config.toml
n_head = 4
head_dim = 128
positions = "rope"
init_std_qkv = 0.0271
init_std_o = 0.00415
optimizer = "soap_variant"
lr_mult_qkv = 0.5
schedule = "cos"
Each number is 50 + 15 x the weight over its row's rms, rounded and kept within 0 to 99. Layers, rows and columns count from 0. The size before them is the row's rms in percent of the matrix's.

# layer 5 attention query, 512x384, rms 0.0423, rows 0-36, columns 0-95
108:21 59 60 60 45 32 25 69 29 66 43 37 49 59 44 08 67 44 23 55 42 35 27 53 61 55 62 45 45 65 51 51 38 41 72 56 57 39 36 53 57 62 00 54 25 54 69 41 69 61 62 63 40 53 29 50 55 55 61 64 51 57 52 55 28 39 48 62 96 69 44 51 61 53 38 48 36 46 10 38 41 41 50 51 47 43 60 33 53 30 58 39 28 46 54 61
093:49 59 45 65 62 54 56 54 48 59 59 51 30 69 33 58 24 39 73 41 52 15 51 82 40 56 68 60 47 37 52 39 25 50 54 43 28 50 65 67 27 58 50 51 40 60 63 81 52 53 35 25 66 33 63 25 50 30 05 17 32 54 49 58 32 47 37 45 64 65 50 36 35 68 70 39 33 54 39 49 63 55 43 36 67 58 68 62 61 60 52 25 29 42 79 48
094:07 85 71 44 46 44 53 50 69 38 49 79 57 55 58 40 73 31 66 46 36 43 78 59 32 60 56 76 78 42 50 41 53 37 85 33 36 33 58 33 51 44 46 99 55 56 53 25 40 64 68 56 56 63 40 63 67 77 36 46 25 47 57 47 54 52 71 42 57 50 65 38 60 62 65 41 70 37 39 47 73 50 35 40 47 70 17 44 55 63 59 49 70 49 42 56
097:09 53 44 84 37 45 45 51 34 32 54 51 67 27 56 59 39 30 17 60 50 61 61 37 51 50 78 40 80 50 56 34 61 60 53 66 37 37 44 24 58 59 11 43 56 42 33 48 31 56 56 34 18 44 48 64 70 61 63 58 46 36 60 38 50 45 46 56 54 64 68 38 93 58 53 59 19 45 62 43 34 57 42 56 44 35 50 12 55 38 62 72 71 62 53 84
094:39 64 55 84 57 35 61 41 51 47 61 42 58 66 68 50 54 45 31 28 25 53 47 70 77 79 44 50 50 24 34 54 72 44 44 58 37 46 59 51 26 53 44 41 54 63 79 66 47 46 24 63 57 46 47 75 28 28 54 28 41 45 41 43 39 56 68 48 59 60 56 58 16 53 17 56 37 48 53 71 45 83 47 65 66 40 56 32 44 51 43 83 29 71 54 59
095:76 59 24 58 71 50 55 21 43 45 55 60 72 43 70 56 44 77 73 00 57 44 51 61 79 56 54 37 39 56 52 38 43 60 52 54 78 59 34 57 82 25 46 20 23 49 55 39 35 49 54 76 57 33 37 56 54 44 35 57 44 34 62 29 48 63 60 46 55 44 29 49 53 56 41 58 60 52 66 43 30 63 93 43 55 43 60 62 45 38 67 43 29 71 59 32
100:38 66 40 31 60 54 38 56 47 59 28 39 72 51 37 27 58 38 45 69 40 39 32 58 23 51 40 59 43 56 60 47 59 30 67 35 34 45 59 51 54 57 43 73 77 60 67 55 57 27 48 31 50 52 41 44 64 36 43 48 56 88 39 52 45 52 61 37 64 42 69 21 51 36 54 48 44 20 33 39 67 47 29 46 57 83 32 21 44 38 39 68 66 14 52 72
099:31 31 50 36 37 51 27 76 27 39 31 46 51 36 56 56 53 75 27 74 52 40 26 46 53 64 71 54 63 75 41 51 50 56 43 58 53 49 57 57 51 60 31 59 63 71 45 28 88 37 51 40 41 29 45 80 47 53 40 73 34 58 48 22 45 50 69 29 69 50 52 55 74 51 60 47 46 43 72 53 51 31 52 45 70 70 35 47 46 21 66 75 62 59 41 57
117:32 43 60 57 51 62 78 46 67 52 57 33 41 45 50 49 70 64 41 74 47 32 62 03 81 28 33 54 41 48 19 77 42 55 41 58 62 34 42 77 48 54 69 36 37 41 18 29 55 41 60 69 24 80 46 70 35 47 40 58 52 52 51 35 67 42 58 45 48 55 54 64 63 47 23 52 30 53 63 56 38 56 54 17 25 38 50 57 58 62 39 59 81 39 70 53
093:38 64 49 67 40 37 40 38 57 37 54 33 57 67 59 79 66 80 46 48 56 51 24 51 34 76 45 52 72 46 66 65 50 53 23 55 32 41 49 32 47 53 37 21 53 52 47 29 33 19 43 63 56 18 46 38 47 73 62 63 53 25 63 25 42 49 48 49 40 52 49 52 58 52 64 63 39 58 56 41 43 30 31 28 45 66 44 35 59 09 65 37 69 76 37 36
113:38 88 72 51 64 35 61 43 50 55 54 66 57 70 45 47 86 59 51 56 45 45 53 32 47 21 49 52 64 47 57 56 76 29 54 44 52 54 59 43 16 38 66 48 38 52 57 23 61 58 58 47 40 30 61 32 45 60 66 47 32 45 37 65 66 55 80 43 31 60 55 39 68 39 75 84 49 54 41 68 44 43 41 61 33 32 48 49 55 51 78 68 75 82 39 57
095:41 57 53 59 46 29 64 75 58 40 67 52 62 76 53 52 72 69 52 72 64 39 40 44 42 66 62 67 72 62 66 51 48 27 43 44 16 57 48 41 30 57 34 65 56 87 65 38 54 48 69 68 46 21 42 46 56 59 44 52 45 35 62 33 46 28 75 30 50 46 67 13 82 54 63 71 47 65 53 54 48 37 46 57 44 67 46 51 68 40 64 44 71 59 46 45
094:46 32 27 75 39 48 63 31 70 53 48 28 38 28 72 39 49 67 54 52 46 71 37 60 37 66 50 54 81 35 55 34 45 65 34 61 39 25 53 50 50 42 11 39 38 53 31 51 40 20 22 49 34 44 57 44 56 71 66 39 55 13 82 57 39 42 32 49 16 35 37 56 44 60 47 50 40 43 55 55 37 50 24 49 61 46 59 64 47 38 62 32 51 69 54 26
102:36 64 43 33 74 81 53 67 42 40 40 34 52 46 67 56 30 23 56 24 52 45 82 54 68 54 43 64 46 52 52 47 49 53 48 63 49 45 59 81 29 52 21 40 60 00 42 57 58 58 47 55 63 69 42 39 56 51 40 36 70 70 51 75 51 59 34 78 40 70 34 34 39 47 44 41 48 60 53 28 48 59 48 68 67 28 59 31 57 47 50 61 33 27 77 38
099:33 66 29 63 28 42 49 73 77 37 51 40 80 58 55 36 62 59 43 76 62 30 41 24 50 52 54 60 59 51 58 43 64 40 19 42 30 32 72 42 35 57 32 39 47 77 63 38 39 45 35 35 47 48 56 44 27 61 50 48 47 25 77 26 40 55 49 44 38 32 40 37 69 50 57 65 33 53 57 52 42 40 29 41 52 57 37 69 65 23 55 25 63 71 35 25
117:62 33 68 38 63 57 53 50 45 54 47 64 44 53 48 49 45 39 68 38 54 78 51 78 72 35 60 40 28 61 48 29 49 34 69 60 68 65 46 58 62 50 62 64 45 50 41 70 89 64 57 42 73 62 77 36 61 27 34 29 35 67 24 64 43 30 62 59 57 44 51 50 39 59 68 53 58 58 61 41 79 56 62 64 22 41 63 60 51 77 25 55 33 35 44 73
099:59 77 37 58 62 55 56 32 55 54 28 49 26 54 34 30 54 20 50 71 38 68 56 41 51 63 45 72 70 67 50 48 62 27 38 57 58 68 37 44 17 42 52 59 38 83 26 49 52 33 59 53 46 42 72 32 77 69 66 58 62 29 68 58 45 73 42 44 58 46 50 51 58 38 55 41 60 69 60 46 36 66 31 39 41 69 44 27 55 45 39 50 57 39 79 59
107:56 49 23 54 20 30 46 51 65 48 34 58 45 59 45 43 41 69 15 82 54 29 42 19 29 45 54 57 57 44 63 56 50 35 45 54 38 40 54 48 37 59 38 45 35 72 57 25 40 45 49 63 40 64 67 62 59 51 65 55 51 28 75 48 54 59 24 53 28 34 55 46 54 25 49 62 39 54 31 65 26 62 21 35 64 56 53 43 44 21 44 27 78 61 47 28
114:52 73 71 46 34 81 22 46 48 46 44 09 72 43 38 64 41 61 36 27 49 56 80 73 77 36 60 66 09 56 55 55 44 60 44 51 72 62 66 62 39 46 58 47 62 27 33 53 62 23 68 42 58 40 62 32 84 17 57 45 53 61 48 24 67 68 67 68 41 59 22 44 39 58 75 55 46 47 48 67 56 64 61 67 41 49 62 62 54 65 58 53 00 68 46 37
098:44 37 50 39 62 60 49 86 35 41 54 71 55 85 28 52 82 45 61 33 58 26 58 55 58 68 79 72 25 51 34 40 46 66 73 42 36 52 75 55 77 51 20 64 68 52 73 66 60 62 46 64 35 46 64 35 36 52 42 66 18 44 12 32 47 13 35 45 55 72 54 40 63 43 52 50 73 58 55 54 56 48 31 80 54 53 35 65 41 64 49 81 54 44 56 53
106:44 65 56 64 24 29 35 36 72 56 54 51 37 51 47 61 58 40 33 57 44 40 40 41 32 58 21 61 71 72 72 62 22 29 42 61 18 57 49 55 32 52 53 61 44 75 05 49 58 56 63 66 58 44 67 40 35 68 72 70 25 21 79 63 63 68 41 54 40 38 34 55 39 54 33 41 06 61 36 47 46 45 47 62 49 64 81 52 58 38 48 30 55 69 38 41
100:17 18 17 25 56 45 36 62 48 50 69 36 40 35 48 47 63 56 24 67 61 37 40 61 35 49 49 36 48 41 42 38 71 71 41 55 47 51 58 51 18 59 59 38 32 81 35 32 52 49 51 71 46 40 38 36 32 62 58 64 59 48 71 72 46 30 28 33 74 47 42 57 36 49 67 49 53 42 56 55 26 40 09 54 40 63 65 51 49 46 74 46 51 55 54 62
106:84 82 40 60 47 78 37 38 42 48 59 44 59 78 75 40 67 56 51 43 24 62 45 63 51 26 32 37 63 53 71 68 78 47 71 47 48 56 55 53 37 45 61 45 23 65 44 46 39 66 60 85 26 67 41 25 47 80 50 60 52 31 13 79 54 66 67 60 24 50 45 49 48 51 45 63 38 75 71 47 47 59 43 68 42 50 47 45 64 21 80 47 31 54 64 50
102:41 47 57 30 35 47 21 35 77 48 46 40 67 42 56 42 69 52 34 33 30 32 44 65 51 43 43 41 43 47 65 42 63 69 78 53 59 56 46 36 20 77 33 26 43 45 39 54 54 46 57 40 41 62 11 43 42 62 35 44 49 44 39 73 60 59 63 77 31 50 30 59 50 54 53 58 37 47 32 28 48 52 39 58 41 63 48 59 47 46 55 32 54 35 46 77
114:75 50 51 48 67 46 68 33 44 48 49 51 34 33 22 49 91 32 48 51 41 26 36 38 26 72 29 56 43 37 31 63 62 62 23 34 70 57 54 43 84 40 56 44 47 72 62 36 58 70 46 55 39 55 74 74 18 72 65 65 43 49 74 57 36 31 30 55 65 45 32 44 26 30 49 40 73 77 53 72 50 39 35 65 45 42 72 43 64 47 39 50 59 45 71 25
108:60 35 21 17 60 44 47 60 40 55 64 76 38 48 55 22 51 61 33 38 47 33 66 53 44 74 30 66 67 66 42 46 36 63 56 54 59 64 59 63 41 58 39 56 31 24 65 41 45 31 49 68 35 67 50 13 45 61 25 59 55 30 50 53 45 52 37 24 48 31 27 39 60 51 68 58 45 65 41 56 40 47 29 69 56 18 71 51 45 36 37 77 33 68 68 46
117:57 57 55 68 35 46 79 51 65 59 43 57 28 45 71 65 79 53 75 66 64 27 42 20 32 33 42 47 20 32 47 56 67 82 54 26 51 44 70 68 27 76 39 57 37 49 30 59 58 24 27 25 63 52 25 39 49 66 32 66 72 55 52 65 63 15 35 66 64 67 49 49 56 63 87 37 26 49 43 66 72 41 46 31 30 18 34 68 43 23 57 48 40 32 47 66
114:44 43 75 65 75 36 58 59 36 64 58 43 30 40 48 33 35 48 48 68 50 36 81 41 32 75 64 57 76 84 50 58 24 50 41 50 49 58 46 62 64 59 07 40 71 41 55 57 56 30 54 47 53 14 85 59 60 38 68 53 23 49 56 48 80 50 48 38 37 68 31 32 27 36 50 30 46 61 27 77 62 63 41 29 70 38 36 21 69 63 49 65 58 42 63 64
111:50 59 43 51 25 45 70 43 28 51 62 50 16 49 38 33 55 41 56 33 75 53 67 42 27 55 48 35 47 49 56 55 71 58 45 25 23 67 57 50 62 40 54 79 54 78 52 61 45 74 31 26 67 56 31 67 38 43 31 50 40 52 67 47 58 41 34 69 70 73 67 46 63 37 50 54 53 49 53 69 68 57 41 51 08 79 45 55 51 52 47 36 62 36 21 61
107:78 48 61 39 08 49 63 52 57 59 29 51 55 73 43 43 37 44 58 41 48 60 62 55 60 64 26 63 60 44 93 56 67 51 63 39 45 76 68 58 50 47 33 52 62 39 44 42 51 42 51 28 44 59 41 52 59 35 30 33 38 42 19 59 67 61 50 78 35 46 37 49 68 69 36 32 24 64 61 36 74 58 66 47 64 64 46 50 44 33 26 38 59 43 46 54
109:38 53 47 29 64 35 64 48 42 64 51 48 21 20 50 55 80 29 53 47 38 72 37 56 45 62 58 46 41 64 57 45 51 41 30 68 76 22 59 37 56 50 66 54 52 55 50 63 64 43 43 55 71 43 59 53 52 56 53 45 62 65 63 52 23 51 33 49 47 44 61 51 54 54 85 46 61 43 52 45 67 20 61 39 31 36 62 61 59 69 76 48 49 55 64 73
108:05 43 34 55 40 74 45 33 48 34 40 60 57 66 66 27 39 59 48 46 19 53 66 60 76 43 83 64 48 23 53 36 49 55 85 53 49 42 49 34 58 55 36 29 91 33 27 37 45 26 77 82 32 44 60 45 82 37 65 36 74 42 30 59 70 79 35 78 47 29 56 41 67 51 80 66 70 75 33 41 64 66 69 34 62 70 39 43 47 39 50 51 41 41 48 46
092:66 33 72 42 65 14 56 83 52 79 56 42 53 41 65 48 70 60 53 21 27 62 32 27 64 45 63 41 36 67 63 59 53 34 42 50 47 57 38 37 60 44 25 49 67 44 57 42 38 49 70 79 52 78 65 29 64 59 42 35 74 49 43 34 27 67 54 42 56 45 46 56 68 43 16 51 40 46 67 47 64 60 32 49 45 37 35 33 44 59 34 55 34 78 47 51
115:61 50 58 78 57 28 49 70 16 38 49 57 66 51 48 53 73 55 22 46 31 36 08 49 39 59 84 61 43 67 47 32 37 54 50 45 53 39 62 48 33 72 09 37 33 72 65 22 60 55 56 71 30 20 58 52 40 54 42 61 50 66 40 23 47 66 58 70 56 58 44 40 59 30 60 22 42 50 59 37 44 40 48 45 15 39 66 63 52 33 56 38 54 47 60 88
094:67 58 51 54 36 44 49 62 47 59 45 34 30 76 50 41 52 50 51 65 70 38 37 45 58 56 29 70 16 40 48 69 48 42 52 47 48 40 51 66 41 57 71 59 59 53 65 74 61 55 44 68 56 48 53 32 63 46 50 61 37 77 26 86 63 47 20 42 28 37 50 79 20 66 61 58 61 37 25 44 34 53 40 59 40 38 66 82 58 49 67 45 64 49 43 39
097:65 82 68 25 44 53 27 65 58 58 65 46 61 74 68 19 49 39 51 57 51 19 69 47 21 66 57 61 72 54 58 42 75 72 70 41 22 47 51 54 39 55 91 61 73 63 43 60 40 52 60 37 31 50 51 42 54 47 66 59 60 63 78 27 57 54 62 47 46 55 44 41 32 45 42 61 82 45 41 45 58 23 46 48 40 90 30 68 52 37 60 36 64 58 39 45
101:55 30 69 35 47 51 26 70 39 40 50 64 59 60 54 42 61 51 37 51 56 83 53 64 63 65 49 28 53 53 51 71 69 11 71 44 42 35 39 44 43 55 36 72 33 61 42 30 47 33 37 43 47 27 59 60 73 67 49 57 47 58 43 25 50 81 69 27 38 67 52 39 94 46 31 63 44 67 73 44 41 32 16 35 49 72 56 37 63 43 47 89 46 52 41 72
# layer 5 attention key, 512x384, rms 0.0416, rows 0-35, columns 0-95
102:50 36 39 48 51 84 64 70 65 50 50 43 29 61 76 57 64 41 51 47 19 33 51 69 47 40 46 54 47 32 59 58 77 50 40 52 29 47 58 40 43 62 54 55 49 37 57 42 52 43 60 61 58 37 65 86 68 75 27 59 41 68 51 58 73 51 23 36 56 47 62 64 37 51 35 44 53 72 45 36 42 49 43 72 41 58 58 42 65 41 53 42 58 34 56 70
112:52 34 63 50 65 63 64 18 66 29 45 64 59 44 65 60 39 58 46 31 71 53 53 44 43 46 49 68 40 50 31 64 55 66 60 44 37 43 34 34 19 63 73 52 40 57 52 47 43 53 76 61 33 57 46 64 54 66 53 58 49 45 75 66 57 44 49 47 28 56 33 82 40 78 36 86 58 47 47 57 36 55 63 45 64 56 44 56 86 56 53 56 80 50 47 28
098:60 29 50 41 42 74 57 33 35 31 80 32 47 44 55 71 47 37 26 35 62 44 52 62 85 58 65 37 60 56 37 47 50 81 44 55 45 52 24 53 44 60 63 37 50 27 49 32 55 52 44 31 33 53 61 34 49 49 41 53 61 70 43 60 72 67 22 71 43 57 54 68 12 61 63 38 43 34 32 44 45 49 35 52 61 48 74 42 75 64 62 37 81 11 53 79
098:59 72 60 48 44 68 24 50 63 53 81 57 36 43 34 70 45 16 35 20 43 57 28 59 51 56 57 40 53 82 45 58 27 51 31 49 54 68 55 48 71 39 78 61 67 27 54 26 56 48 74 41 61 46 52 42 37 44 39 18 56 65 41 57 47 58 74 56 53 57 61 46 10 46 62 39 66 43 15 53 58 54 59 39 58 50 37 63 53 51 59 57 56 50 49 47
107:79 62 34 54 55 78 65 41 27 83 85 51 55 26 55 58 54 33 58 46 13 56 52 35 63 07 68 27 49 76 52 68 44 51 51 62 47 81 50 63 82 37 56 57 34 55 44 41 66 34 78 53 59 49 51 47 69 48 51 49 70 72 54 55 43 41 50 45 62 38 43 65 40 21 61 51 54 27 56 31 37 41 43 48 60 28 72 53 35 52 52 54 49 43 56 47
098:69 35 69 40 35 49 38 56 38 59 71 43 33 53 39 61 35 33 60 31 24 58 46 62 37 60 44 56 27 70 27 48 31 76 52 76 38 41 32 33 52 68 80 74 50 60 38 30 51 39 91 36 63 71 56 50 61 56 43 44 67 74 65 45 47 49 33 52 64 47 41 35 29 49 48 59 51 42 45 27 67 66 42 39 52 25 42 50 54 46 56 58 67 57 45 50
095:44 53 40 66 60 64 70 26 47 37 29 36 72 28 52 41 76 63 54 49 76 58 60 73 55 65 41 57 56 39 49 45 53 15 37 57 38 79 45 63 23 38 24 39 66 54 30 61 48 65 12 47 49 36 51 69 14 49 69 57 15 41 34 38 50 48 40 65 31 68 63 51 71 54 80 58 54 64 44 67 39 43 59 73 67 54 50 30 53 48 35 18 45 41 42 65
094:29 65 26 28 35 47 55 22 55 71 60 55 77 30 47 56 46 44 31 60 75 37 46 70 64 42 45 47 61 31 51 52 58 20 74 45 49 71 44 26 42 42 43 52 63 63 51 59 34 59 23 52 39 37 64 67 27 06 54 41 23 54 35 43 54 63 43 62 11 56 78 28 42 67 64 31 43 54 48 61 64 67 52 61 67 70 73 55 56 45 56 38 44 38 49 73
119:49 42 68 66 60 25 27 61 60 70 62 36 48 53 56 63 47 80 57 36 50 39 53 72 32 70 57 58 20 57 41 36 32 57 45 63 81 43 60 50 73 55 56 35 43 53 50 67 47 35 35 58 50 29 81 56 87 66 50 70 71 66 19 40 43 58 62 54 61 54 41 48 58 52 36 48 56 58 60 60 54 32 69 56 16 43 50 51 45 38 46 57 58 72 63 42
105:35 56 33 48 62 70 61 62 47 49 59 35 65 54 40 34 39 35 26 61 35 55 54 81 61 53 58 39 58 33 67 54 53 57 79 45 55 55 36 52 44 42 42 63 62 64 73 47 81 74 47 59 53 38 63 37 23 13 37 53 35 51 20 37 49 39 20 58 49 31 57 40 23 48 56 35 58 49 52 75 57 82 66 63 74 61 67 37 62 52 59 52 58 17 46 68
110:68 32 72 70 46 57 55 41 59 67 44 35 48 34 57 44 58 47 44 60 71 38 74 56 29 37 35 39 56 68 41 56 19 61 57 41 46 40 52 56 30 68 44 22 59 50 51 73 69 70 44 67 52 79 44 65 62 65 59 39 48 69 27 52 35 35 56 44 34 52 26 66 72 37 37 50 42 40 81 60 35 47 50 63 59 42 51 50 82 37 45 37 38 76 47 25
088:54 36 59 68 67 38 23 69 55 60 45 41 25 41 70 34 79 62 65 41 63 33 41 28 50 44 47 43 91 64 39 76 55 38 69 61 45 63 63 54 23 50 18 32 66 44 41 67 27 69 31 46 51 48 71 63 35 49 57 41 28 15 57 65 61 70 65 54 47 71 40 47 64 63 53 37 41 65 69 40 68 71 59 37 55 19 38 34 58 59 64 39 56 56 36 34
087:67 43 44 33 57 52 47 62 44 50 58 80 45 38 46 45 71 41 55 60 63 27 54 64 52 46 83 35 42 52 59 46 35 77 55 31 31 62 45 51 38 39 27 59 38 53 42 37 38 47 61 26 32 29 61 67 29 23 29 59 30 55 42 47 53 85 43 46 34 39 30 33 56 69 79 63 50 79 43 20 53 55 52 25 55 29 50 33 38 46 55 36 69 56 40 53
096:57 55 54 34 15 45 74 25 54 43 37 55 48 53 18 55 21 48 34 53 32 60 44 48 60 68 50 59 48 23 57 25 49 58 40 24 43 67 35 62 41 40 74 48 55 67 79 30 51 30 78 56 48 57 23 29 78 51 46 57 81 62 95 55 51 45 66 23 50 51 46 70 30 54 26 51 58 38 58 55 44 38 71 58 34 42 52 67 53 58 57 59 51 58 47 53
081:21 25 36 45 55 32 33 67 56 53 58 45 69 38 69 35 68 46 43 57 43 32 29 67 65 25 47 52 57 55 76 60 42 43 62 85 32 49 52 61 31 67 61 39 55 52 33 20 56 56 42 56 74 45 73 59 30 52 42 32 37 28 54 71 55 49 34 51 48 62 29 44 56 74 42 48 66 53 61 59 22 63 45 29 89 50 51 35 60 73 65 27 49 47 49 62
100:72 61 59 85 81 74 66 45 60 36 58 21 63 43 44 53 31 48 41 09 27 61 62 30 47 23 38 60 39 55 27 40 67 47 62 56 61 45 64 39 70 63 68 52 52 15 41 90 33 28 54 74 64 65 51 24 57 26 45 37 58 84 44 55 66 55 36 65 54 53 45 54 58 32 20 49 43 50 39 62 59 61 41 55 37 65 39 54 29 52 55 54 44 53 67 52
080:25 42 70 65 51 34 38 51 48 67 66 42 52 65 63 23 58 58 49 89 40 46 39 61 53 57 78 45 33 37 54 53 38 28 42 54 24 28 44 38 50 48 38 43 34 72 56 22 48 52 39 64 68 34 40 54 58 65 62 41 68 30 56 59 49 88 50 47 52 59 38 33 38 49 25 38 55 36 48 48 59 47 41 31 40 53 52 50 58 61 34 47 63 57 52 73
088:27 33 73 64 50 36 44 43 73 38 55 72 36 59 70 32 64 60 56 88 13 34 22 35 68 42 78 51 23 65 48 55 52 59 59 77 47 54 53 29 50 50 62 57 18 58 67 57 52 45 42 56 41 36 82 47 75 54 38 65 33 49 57 57 29 54 55 50 64 57 63 52 21 65 53 27 63 50 60 40 31 60 40 21 67 45 50 48 39 55 45 33 68 68 57 43
119:67 63 34 53 50 83 81 62 61 63 47 48 52 59 45 48 31 65 53 60 59 60 46 83 52 72 48 51 64 44 50 54 71 53 34 70 60 50 60 62 25 53 46 51 38 27 42 46 52 35 55 79 38 86 69 63 54 39 76 55 53 51 33 37 53 54 37 47 42 58 42 39 68 84 75 57 53 19 55 56 61 56 55 54 35 51 42 45 44 43 71 42 61 44 49 20
083:67 81 29 31 44 67 65 62 41 61 50 26 53 54 29 62 41 51 60 46 63 69 78 51 25 61 42 69 75 13 36 39 53 43 39 18 54 34 69 60 62 40 69 67 53 35 40 43 55 41 64 39 44 69 23 42 59 52 53 32 58 74 70 63 60 22 64 58 54 61 53 50 66 50 50 37 44 22 33 72 52 59 67 79 55 30 47 70 47 70 49 61 47 57 60 31
083:46 16 63 70 67 53 55 50 72 21 61 32 72 48 70 28 57 35 67 58 14 30 33 41 60 61 69 40 17 55 66 40 49 52 57 92 38 63 46 30 65 63 66 52 62 44 56 55 49 70 45 61 53 54 69 70 49 47 31 71 51 32 33 57 37 56 62 31 44 43 56 56 28 48 19 61 64 60 54 42 18 52 28 09 61 68 50 49 34 58 49 50 50 60 41 56
088:19 60 43 46 47 37 42 63 61 44 54 84 47 44 45 37 43 40 48 57 23 60 48 66 48 29 48 32 09 46 78 52 42 68 56 47 36 44 45 42 50 57 53 62 40 62 52 45 44 44 53 49 48 37 59 32 42 42 45 74 17 60 61 54 42 42 45 33 67 62 55 31 50 44 46 87 53 27 53 61 42 37 33 41 72 52 53 55 25 54 19 62 42 45 42 58
105:69 37 30 39 33 42 48 59 67 59 53 58 83 48 64 57 81 51 37 40 44 67 51 48 59 56 62 29 63 49 32 56 40 62 58 94 42 66 34 61 53 46 54 42 57 53 71 62 41 63 57 59 37 38 68 63 78 67 43 63 53 32 74 65 68 53 55 39 55 59 53 38 35 68 44 53 74 61 52 48 22 48 61 82 52 47 71 37 48 37 53 28 51 57 75 61
107:43 11 41 34 26 54 40 65 63 37 38 52 41 69 66 52 53 65 42 71 60 50 51 56 65 29 48 66 72 42 54 80 49 46 53 46 38 42 59 52 58 57 57 76 74 43 68 53 52 44 53 50 63 34 79 58 65 46 46 69 31 41 33 35 64 35 42 54 28 80 57 31 65 71 36 54 33 66 73 52 20 38 40 46 68 47 63 32 38 48 38 60 38 58 59 52
117:68 45 52 29 55 36 43 54 89 81 49 34 55 41 45 49 70 64 72 34 26 53 54 57 32 67 65 46 88 57 24 55 39 46 64 31 37 53 38 51 58 41 42 50 50 39 43 29 82 56 39 45 39 39 34 76 50 54 49 53 50 46 73 53 44 36 67 60 53 53 39 63 12 67 45 54 20 46 45 46 78 35 62 65 35 41 58 42 42 33 71 54 74 55 81 45
095:79 47 87 62 51 72 60 53 65 51 45 62 56 46 50 58 41 39 24 53 43 62 25 28 49 67 55 29 18 40 46 56 48 64 55 08 32 56 29 48 41 64 50 56 70 54 80 60 51 67 75 49 61 55 77 34 39 47 54 43 55 44 60 60 27 29 61 31 50 47 36 31 68 36 67 57 68 10 75 69 34 57 37 32 71 47 40 64 74 58 28 33 19 53 38 74
113:22 44 40 60 52 47 32 50 50 40 62 63 21 47 68 42 70 33 40 25 59 58 59 31 37 60 67 63 40 53 65 61 63 32 69 53 57 46 40 61 64 65 51 81 61 69 59 62 55 74 72 47 37 66 72 35 57 23 40 29 62 38 44 56 40 49 61 73 18 16 48 63 72 45 86 35 36 54 45 67 52 55 52 34 72 49 37 25 69 65 63 50 36 46 44 55
110:30 62 67 59 61 68 44 39 41 66 42 33 60 35 37 56 48 70 15 41 76 43 68 49 30 51 56 58 37 48 58 31 30 51 44 40 37 62 62 39 49 58 48 43 42 38 32 51 63 18 57 36 71 46 39 52 20 49 67 27 69 56 85 73 34 59 57 46 04 63 42 54 61 61 65 29 38 41 30 45 33 67 52 65 61 37 40 43 56 55 24 96 58 44 47 68
105:38 51 48 38 69 46 36 33 48 49 51 37 30 28 53 59 67 26 60 49 28 61 44 56 55 43 62 52 49 70 49 49 86 33 35 35 31 34 65 44 60 66 39 45 79 62 46 63 55 60 46 31 51 41 63 39 36 60 49 44 46 60 93 77 35 49 49 54 48 41 71 46 60 30 43 60 61 48 35 47 63 76 54 57 45 62 43 55 46 61 73 29 53 57 54 61
104:64 34 42 58 44 51 42 63 31 33 63 15 53 55 72 46 42 70 59 42 75 48 59 38 47 51 61 33 96 30 63 61 66 59 55 55 61 75 51 42 36 57 52 49 56 49 65 58 43 70 38 62 61 68 61 49 35 53 50 51 64 49 44 48 71 57 47 62 33 36 41 73 54 46 43 38 55 72 68 38 21 52 48 35 10 45 45 39 59 28 72 48 43 46 45 41
099:30 60 74 59 63 50 14 40 49 64 40 67 37 49 41 30 47 51 89 47 44 47 76 55 49 51 62 46 48 61 75 39 53 41 49 73 41 29 63 32 68 51 33 53 50 69 41 32 34 66 48 45 59 48 48 65 56 45 52 49 66 30 41 56 50 60 52 81 62 42 39 51 43 80 65 50 33 69 48 42 74 54 61 19 59 62 32 46 31 54 64 41 48 60 65 69
109:52 58 48 50 30 54 76 44 52 35 46 69 50 54 37 27 46 67 56 49 76 50 38 58 43 46 60 48 43 34 37 68 34 47 61 45 66 61 55 48 37 45 54 40 39 23 34 47 18 39 65 79 43 68 43 50 68 40 66 58 55 72 42 41 44 62 45 29 46 56 58 34 59 64 59 24 55 29 50 62 28 34 56 39 33 34 39 31 37 40 29 63 44 33 56 47
112:45 47 65 42 41 44 59 45 65 25 35 58 53 48 35 68 52 33 61 60 41 72 34 76 42 21 36 61 56 60 44 53 43 51 73 49 49 18 41 36 46 32 42 85 48 59 47 66 59 41 36 45 60 25 53 43 37 51 42 37 60 40 64 54 40 38 38 43 53 27 27 76 48 81 74 60 72 40 64 50 70 27 51 58 53 60 67 48 75 50 57 45 89 56 30 54
103:41 31 38 47 55 33 23 22 46 48 45 52 75 50 25 47 27 65 79 54 58 57 36 63 46 58 22 68 60 51 51 45 59 32 31 59 64 37 54 38 50 22 37 53 66 76 45 71 66 41 53 62 21 38 52 55 41 49 43 17 39 22 42 68 47 49 52 65 49 41 38 07 49 55 24 48 57 35 74 73 57 47 52 46 47 43 41 39 46 36 49 38 38 60 42 34
104:35 29 51 55 52 47 31 59 43 28 60 39 43 39 53 51 39 65 55 26 85 39 63 75 78 54 44 47 53 37 44 48 43 77 46 56 35 42 62 30 17 57 43 56 73 54 40 40 38 44 23 53 52 60 46 53 22 72 64 53 29 41 51 64 44 40 43 41 43 62 57 70 56 52 53 62 64 42 43 55 50 31 55 56 61 52 59 65 87 68 64 30 42 39 36 45
104:42 45 52 72 39 57 45 59 49 25 25 67 36 33 34 63 35 46 62 37 96 58 77 59 79 66 54 41 70 37 43 26 33 57 60 26 47 48 42 45 42 48 62 49 44 48 39 45 44 38 21 51 37 75 89 54 18 42 53 52 43 32 45 67 52 57 45 40 19 39 67 73 56 55 72 32 56 51 38 52 65 60 49 35 66 46 32 63 51 57 54 51 67 57 48 52